python train.py --num_hidden_layers=12 --hidden_size=512 --num_attention_heads=8 --num_key_value_heads=8 --head_dim=64 --intermediate_size=1728 --vocab_size=16384 --hidden_act="geglu" --norm="rmsnorm" --norm_place="pre" --norm_eps=1e-05 --positions="rope" --rope_theta=24600.0 --rope_fraction=1.0 --qk_norm=false --attn_scale=0.125 --bias="none" --tie_word_embeddings=false --parallel_block=false --init="normal" --init_std_qkv=0.0539 --init_std_o=0.0539 --init_std_up=0.0539 --init_std_down=0.0 --optimizer="adamw" --learning_rate=0.000889 --beta1=0.9 --beta2=0.99 --weight_decay=0.23 --lr_head=0.00594 --warmup_steps=285 --schedule="cos" --final_lr_fraction=0.0 --batch_tokens=65536 --max_seq_len=2048 --doc_mask=false --train_tokens=631100000 --max_steps=9630 --dataset="wikipedia_en"
Each number is 200 + 20 x the weight over its row's rms, rounded and kept within 0 to 999. Layers, rows and columns count from 0. The size before them is the row's rms in percent of the matrix's.

# layer 3 MLP down (transposed), 1728x512, rms 0.0393, rows 134-150, columns 0-63
102,216,191,191,226,178,191,173,200,241,189,213,201,201,171,218,184,223,204,217,193,211,195,215,231,223,207,213,194,245,214,199,180,189,234,200,160,151,199,196,182,195,205,240,214,160,184,191,206,205,173,203,197,221,232,175,202,223,213,237,217,209,186,203,199
101,171,208,219,202,240,178,194,213,189,148,183,212,227,220,189,227,198,192,162,170,151,209,200,211,186,245,208,206,177,196,190,187,225,136,191,198,176,196,211,186,223,161,200,205,200,179,176,210,200,226,195,199,199,222,227,198,220,204,201,198,167,202,225,197
095,238,169,192,223,187,174,188,181,250,181,228,200,188,222,194,184,193,214,167,227,199,203,188,185,210,195,205,205,181,242,224,171,136,187,182,182,181,195,183,210,175,186,219,173,201,205,178,186,206,161,217,233,214,198,216,209,185,163,209,223,200,236,212,196
101,176,209,185,173,211,202,181,210,204,216,217,201,157,204,219,244,198,200,178,179,200,194,193,192,208,213,213,183,218,189,226,194,202,171,195,212,218,202,186,173,200,188,217,186,207,165,204,206,217,222,251,216,189,190,229,231,206,164,228,196,212,194,181,197
100,179,207,174,213,160,207,229,206,185,188,231,204,200,168,207,198,233,191,218,187,221,167,205,193,176,200,226,208,196,202,193,213,198,197,209,207,149,207,233,175,232,212,225,209,233,211,197,192,241,192,202,173,191,217,203,205,152,212,213,175,201,187,207,232
102,238,201,187,194,228,208,183,205,230,169,189,188,202,208,227,206,199,258,219,217,232,154,225,200,212,202,181,168,212,178,178,184,239,190,193,233,191,213,197,199,202,203,181,194,204,228,199,240,183,200,153,191,194,207,182,206,183,217,204,196,233,206,212,199
091,196,198,210,209,185,184,199,213,194,181,156,190,185,203,199,202,187,188,203,218,192,174,193,213,189,187,173,204,188,211,205,233,188,251,245,196,191,199,211,192,206,190,212,203,221,221,233,206,205,171,183,238,189,204,176,221,198,174,185,204,211,145,205,208
102,198,207,199,227,217,179,217,188,203,230,200,196,240,195,209,209,175,191,177,193,195,192,205,236,220,169,203,225,233,200,197,224,216,237,195,172,224,190,213,181,214,190,211,196,180,204,149,162,193,180,185,187,209,202,210,233,195,225,179,180,213,201,214,203
094,176,227,193,175,175,208,220,181,225,212,186,202,216,198,178,233,178,196,197,189,178,176,215,220,199,252,234,198,205,216,197,242,181,222,211,194,180,221,192,198,206,206,251,171,199,176,186,186,229,222,228,187,202,177,202,165,227,192,161,210,210,199,206,191
113,243,195,202,189,188,190,191,176,144,219,198,226,206,174,164,175,155,199,204,206,177,175,187,199,195,237,203,215,225,177,201,239,224,224,199,212,203,139,219,207,190,198,207,207,193,208,221,195,206,193,175,191,183,221,190,204,198,189,229,194,219,203,223,199
100,184,204,227,197,182,197,169,197,194,179,174,187,192,223,219,172,209,225,216,195,200,185,187,216,216,210,198,205,212,231,201,164,176,230,205,177,178,204,207,171,199,179,189,203,205,225,171,150,187,228,185,170,208,203,202,208,206,210,207,190,199,171,191,213
102,221,227,187,187,212,230,190,199,242,191,208,205,205,181,179,213,203,187,168,205,206,194,209,200,208,211,202,183,195,187,196,197,199,206,218,199,174,215,244,222,223,187,205,221,212,200,190,199,194,202,190,205,196,202,200,220,163,210,169,194,227,205,171,198
092,188,191,188,188,201,199,185,187,182,197,203,218,210,175,168,193,189,190,199,202,181,197,217,219,184,222,184,228,237,183,216,226,190,225,254,212,189,181,201,209,176,200,188,186,180,200,204,205,224,206,192,213,221,194,176,192,219,199,230,220,181,178,231,148
090,214,192,213,201,190,200,179,212,205,198,169,212,210,154,215,192,219,208,171,210,186,186,203,187,188,165,171,176,218,189,179,196,202,207,229,187,196,186,194,209,189,187,203,175,209,230,201,220,213,192,192,188,162,193,202,194,182,204,174,246,195,222,219,200
096,196,216,222,192,186,200,202,198,180,196,213,199,177,190,156,205,178,206,200,181,180,207,209,238,202,200,204,214,184,197,210,234,238,162,196,229,163,174,184,207,190,192,206,186,210,215,167,171,174,175,187,204,220,174,201,212,212,217,238,201,218,222,177,208
102,211,211,205,207,228,186,220,218,161,198,214,218,210,195,216,196,166,211,199,220,196,208,167,172,218,209,221,188,206,168,154,253,195,231,184,201,198,220,236,207,205,194,189,219,202,244,224,214,180,203,198,227,205,202,218,212,183,221,208,220,227,197,196,191
103,218,222,191,185,209,195,192,193,154,203,188,181,189,197,180,177,144,218,218,208,205,182,215,195,206,218,215,212,182,215,216,202,184,255,198,217,194,165,184,214,236,194,172,209,211,202,204,171,164,171,173,187,228,197,176,205,208,190,202,215,184,188,189,193
# layer 3 MLP gate, 1728x512, rms 0.0523, rows 135-151, columns 0-63
102,162,173,176,167,221,171,203,188,207,178,185,164,177,224,216,199,208,188,207,206,208,228,202,240,174,203,193,160,221,210,161,166,159,226,172,210,218,189,190,205,245,172,249,201,182,213,197,173,180,207,183,203,182,183,185,212,197,151,160,210,219,218,216,211
098,204,220,197,184,210,208,222,238,169,205,202,163,193,200,221,188,224,182,182,188,186,203,200,198,213,193,187,212,217,185,192,213,200,208,200,196,211,206,208,155,220,238,240,204,219,163,225,242,169,212,188,206,182,178,201,188,254,208,197,198,175,177,202,188
099,228,216,238,190,197,202,218,211,213,168,198,203,202,198,199,199,220,218,212,199,195,155,178,212,232,240,195,190,172,200,217,235,220,207,180,206,211,198,177,208,169,237,204,201,218,212,177,184,198,205,182,214,206,185,211,239,227,199,208,212,197,198,201,177
106,213,221,207,174,195,186,163,191,221,166,232,219,198,176,196,214,214,198,191,208,217,249,202,175,206,223,213,214,191,240,197,187,163,226,226,196,191,160,174,208,200,219,206,177,182,166,199,215,174,187,211,202,189,204,204,205,221,180,212,190,225,190,210,206
100,191,221,181,187,236,171,234,203,245,201,168,195,188,212,211,209,183,207,193,195,197,197,174,185,216,171,234,213,226,212,184,215,230,217,190,197,172,206,195,192,234,176,219,149,213,206,196,230,215,199,239,183,201,221,222,166,228,175,196,221,229,174,203,198
097,197,164,199,191,191,187,251,190,173,197,199,205,185,189,197,172,179,201,205,244,209,181,205,193,207,212,207,176,202,190,194,197,203,237,192,158,204,168,206,191,224,188,191,194,196,217,223,220,183,180,192,232,175,170,226,201,221,190,169,194,178,171,192,207
100,187,232,205,204,176,158,234,211,207,148,231,256,175,228,203,198,216,191,203,196,201,204,175,195,225,215,209,164,205,218,175,220,199,201,210,177,234,204,183,176,215,219,216,180,265,166,238,200,226,201,187,207,214,193,240,203,186,181,218,187,193,191,174,183
100,169,215,165,187,187,197,230,207,188,208,207,170,186,223,173,219,203,203,200,179,204,201,174,229,193,204,226,169,176,204,171,246,200,209,189,176,211,242,213,193,227,177,197,213,210,200,218,209,244,195,197,197,187,169,208,206,210,184,215,209,212,244,198,169
109,214,213,198,193,193,196,215,220,229,149,176,197,203,188,210,229,214,196,213,218,229,212,182,179,195,192,223,179,227,230,189,211,185,212,196,185,197,221,202,206,193,172,231,181,214,185,210,178,233,219,214,195,199,205,211,196,214,199,180,224,218,193,155,178
096,183,197,187,191,200,214,226,172,169,192,152,210,250,175,205,190,231,185,205,205,202,197,198,242,196,170,201,169,195,191,182,182,198,214,177,202,222,241,183,220,204,184,227,204,205,235,162,202,207,207,185,190,208,219,204,203,215,181,221,181,165,174,184,215
102,174,213,194,188,206,199,231,211,179,212,214,206,218,172,195,197,215,196,178,192,224,181,196,200,208,239,219,189,211,214,155,170,208,218,203,215,201,205,181,223,210,181,230,178,224,196,209,188,207,213,203,195,233,212,190,198,208,198,239,209,222,189,189,225
094,206,244,211,201,197,217,171,205,189,199,175,207,214,183,206,191,214,212,198,200,229,205,199,231,197,177,227,181,173,245,205,199,199,206,187,201,224,157,208,169,173,217,189,215,194,220,218,223,194,204,202,171,197,202,213,216,209,212,218,216,169,195,210,174
095,190,189,221,216,182,188,228,213,197,200,202,231,231,206,185,189,211,151,206,188,202,190,170,223,177,194,217,175,188,214,177,188,176,184,172,178,196,189,191,195,186,235,224,195,211,181,177,196,213,207,181,183,201,200,215,213,196,220,195,201,177,229,200,220
096,210,229,175,215,244,198,223,205,149,183,191,233,208,203,190,216,185,204,221,203,178,197,201,178,184,206,226,190,209,216,205,212,198,190,194,181,186,170,226,181,196,203,172,202,238,166,225,212,222,203,204,208,167,185,207,155,196,211,211,190,180,213,183,217
101,162,228,211,152,213,202,212,195,221,197,201,200,188,208,205,200,225,205,206,234,213,182,210,237,212,209,215,162,186,223,205,209,187,207,198,192,181,202,181,220,210,183,198,182,170,186,243,217,152,165,198,196,197,212,201,201,199,199,180,172,198,219,187,202
101,213,189,224,222,232,241,186,151,204,173,178,216,191,202,171,180,218,205,201,201,191,233,204,196,157,198,244,191,189,210,204,213,192,248,171,196,212,187,219,194,187,178,220,180,197,181,208,172,209,181,187,200,218,209,231,209,224,189,173,220,227,190,195,208
098,254,173,193,155,161,206,171,209,239,164,202,190,169,188,173,201,204,191,209,198,183,178,208,201,189,218,213,177,163,189,189,182,233,224,190,217,193,205,192,233,219,215,220,210,184,213,217,187,209,183,212,188,194,208,210,217,196,204,180,195,216,226,230,170
# layer 3 MLP up, 1728x512, rms 0.053, rows 135-151, columns 0-63
108,231,153,217,206,190,208,169,195,189,237,215,204,221,230,223,218,205,165,238,179,187,213,198,188,175,198,194,182,221,197,163,217,212,205,204,220,196,201,187,219,179,211,168,202,185,173,219,168,228,181,196,158,182,177,190,251,182,208,201,187,169,221,210,208
093,212,194,182,196,182,252,200,209,220,187,218,156,222,191,170,167,217,213,226,232,223,176,225,182,208,177,203,201,207,190,189,242,211,203,192,212,188,246,176,212,198,211,222,212,169,172,240,174,188,184,204,200,160,201,172,199,228,210,175,233,239,204,201,199
101,184,236,202,199,195,215,204,208,205,189,182,177,219,152,203,175,193,211,195,199,194,207,172,174,230,202,188,176,203,172,197,235,219,187,199,199,177,211,174,201,253,239,204,206,239,198,207,215,191,186,213,178,210,210,221,210,187,196,185,186,225,197,171,195
099,218,197,220,204,231,229,196,197,229,183,250,227,197,180,214,187,150,170,191,232,194,214,197,202,212,201,216,188,216,230,180,201,203,218,203,192,221,190,198,211,183,209,222,223,197,199,178,205,189,214,197,217,200,231,175,242,172,215,204,238,197,174,189,195
100,217,176,204,200,198,210,196,188,207,179,213,189,173,170,229,202,209,226,205,186,242,200,209,207,213,184,214,165,194,189,212,171,222,227,193,238,124,182,208,213,207,189,225,234,219,210,193,234,178,174,140,209,171,211,182,206,190,225,187,207,186,194,162,218
091,196,210,174,221,193,201,222,227,255,227,220,208,251,199,197,192,199,232,211,190,188,201,200,191,204,204,208,188,216,204,173,176,205,186,177,236,195,190,208,167,186,189,186,190,169,207,220,166,181,255,212,188,208,206,221,173,202,193,190,186,257,235,199,206
097,205,190,186,204,217,197,225,218,173,186,215,217,218,214,228,204,186,185,204,184,205,198,233,278,217,206,217,182,189,207,230,210,218,208,210,206,203,196,208,185,205,195,170,182,212,206,173,214,205,193,215,182,184,187,224,175,181,189,205,215,222,199,178,209
094,179,210,178,220,236,184,209,215,199,189,187,182,178,219,207,161,183,225,227,155,214,207,194,186,210,196,208,204,195,195,242,194,181,197,226,224,207,208,208,167,225,216,177,217,214,217,220,212,190,200,176,224,180,202,222,223,210,217,203,179,223,192,187,173
110,218,202,250,221,199,181,211,211,210,217,219,159,201,198,166,220,187,206,203,226,223,181,249,191,216,199,198,194,224,216,201,186,197,205,177,225,175,179,207,206,202,189,225,223,173,216,214,184,202,185,204,193,213,202,194,171,216,205,228,239,229,218,189,215
096,236,212,215,149,184,183,201,216,196,209,202,215,185,215,186,189,155,194,203,185,167,210,187,190,211,246,191,245,176,217,207,185,215,199,235,182,167,166,189,174,207,227,192,210,198,202,245,165,189,182,181,193,207,226,181,231,205,190,181,193,177,206,207,208
106,218,184,199,209,222,187,191,175,193,186,211,210,226,175,198,178,192,202,186,226,240,177,189,211,184,181,186,217,184,194,157,184,229,193,188,169,201,214,206,219,200,201,210,190,191,205,176,169,220,222,226,159,221,202,184,183,193,201,187,219,237,209,173,236
092,209,203,188,196,222,175,229,203,208,188,210,238,200,223,175,228,200,189,152,227,235,191,182,204,185,208,186,203,223,184,198,164,164,206,220,188,191,210,174,190,189,225,177,195,219,215,225,197,163,164,166,193,194,221,216,188,158,217,205,239,212,185,193,222
091,189,155,207,204,220,182,203,189,181,192,220,176,217,216,215,187,203,234,204,183,180,229,210,170,206,175,207,210,178,229,223,194,185,206,190,231,230,190,227,188,207,220,187,182,216,222,208,200,199,220,222,218,195,201,231,190,243,192,205,179,211,179,175,184
100,210,199,204,183,217,187,212,175,197,243,190,205,207,235,192,233,202,161,244,195,228,188,218,186,175,198,169,190,181,203,199,231,213,207,190,205,166,211,234,232,183,206,194,215,181,155,167,205,179,172,191,188,185,174,187,183,211,237,180,159,190,211,226,219
102,196,214,205,208,187,201,204,178,262,181,181,184,213,245,179,206,171,210,180,193,220,243,215,210,211,215,189,197,196,186,185,196,226,182,191,200,228,195,205,216,184,237,186,188,237,221,199,211,213,203,176,219,195,176,194,182,180,186,183,226,224,229,171,186
104,206,199,172,195,152,192,196,221,211,182,209,201,218,240,186,198,187,221,191,236,198,214,225,201,224,193,210,212,236,208,200,217,212,195,192,232,216,231,198,207,178,216,155,208,189,203,202,195,201,206,196,219,178,229,188,195,236,211,227,225,205,222,228,170
102,199,181,221,228,184,175,197,215,213,191,203,190,177,193,233,173,208,207,169,196,183,193,188,198,193,228,205,216,164,192,182,228,194,195,190,176,183,188,219,215,207,233,190,156,195,199,225,204,247,251,171,210,226,168,201,225,187,175,161,239,215,177,194,189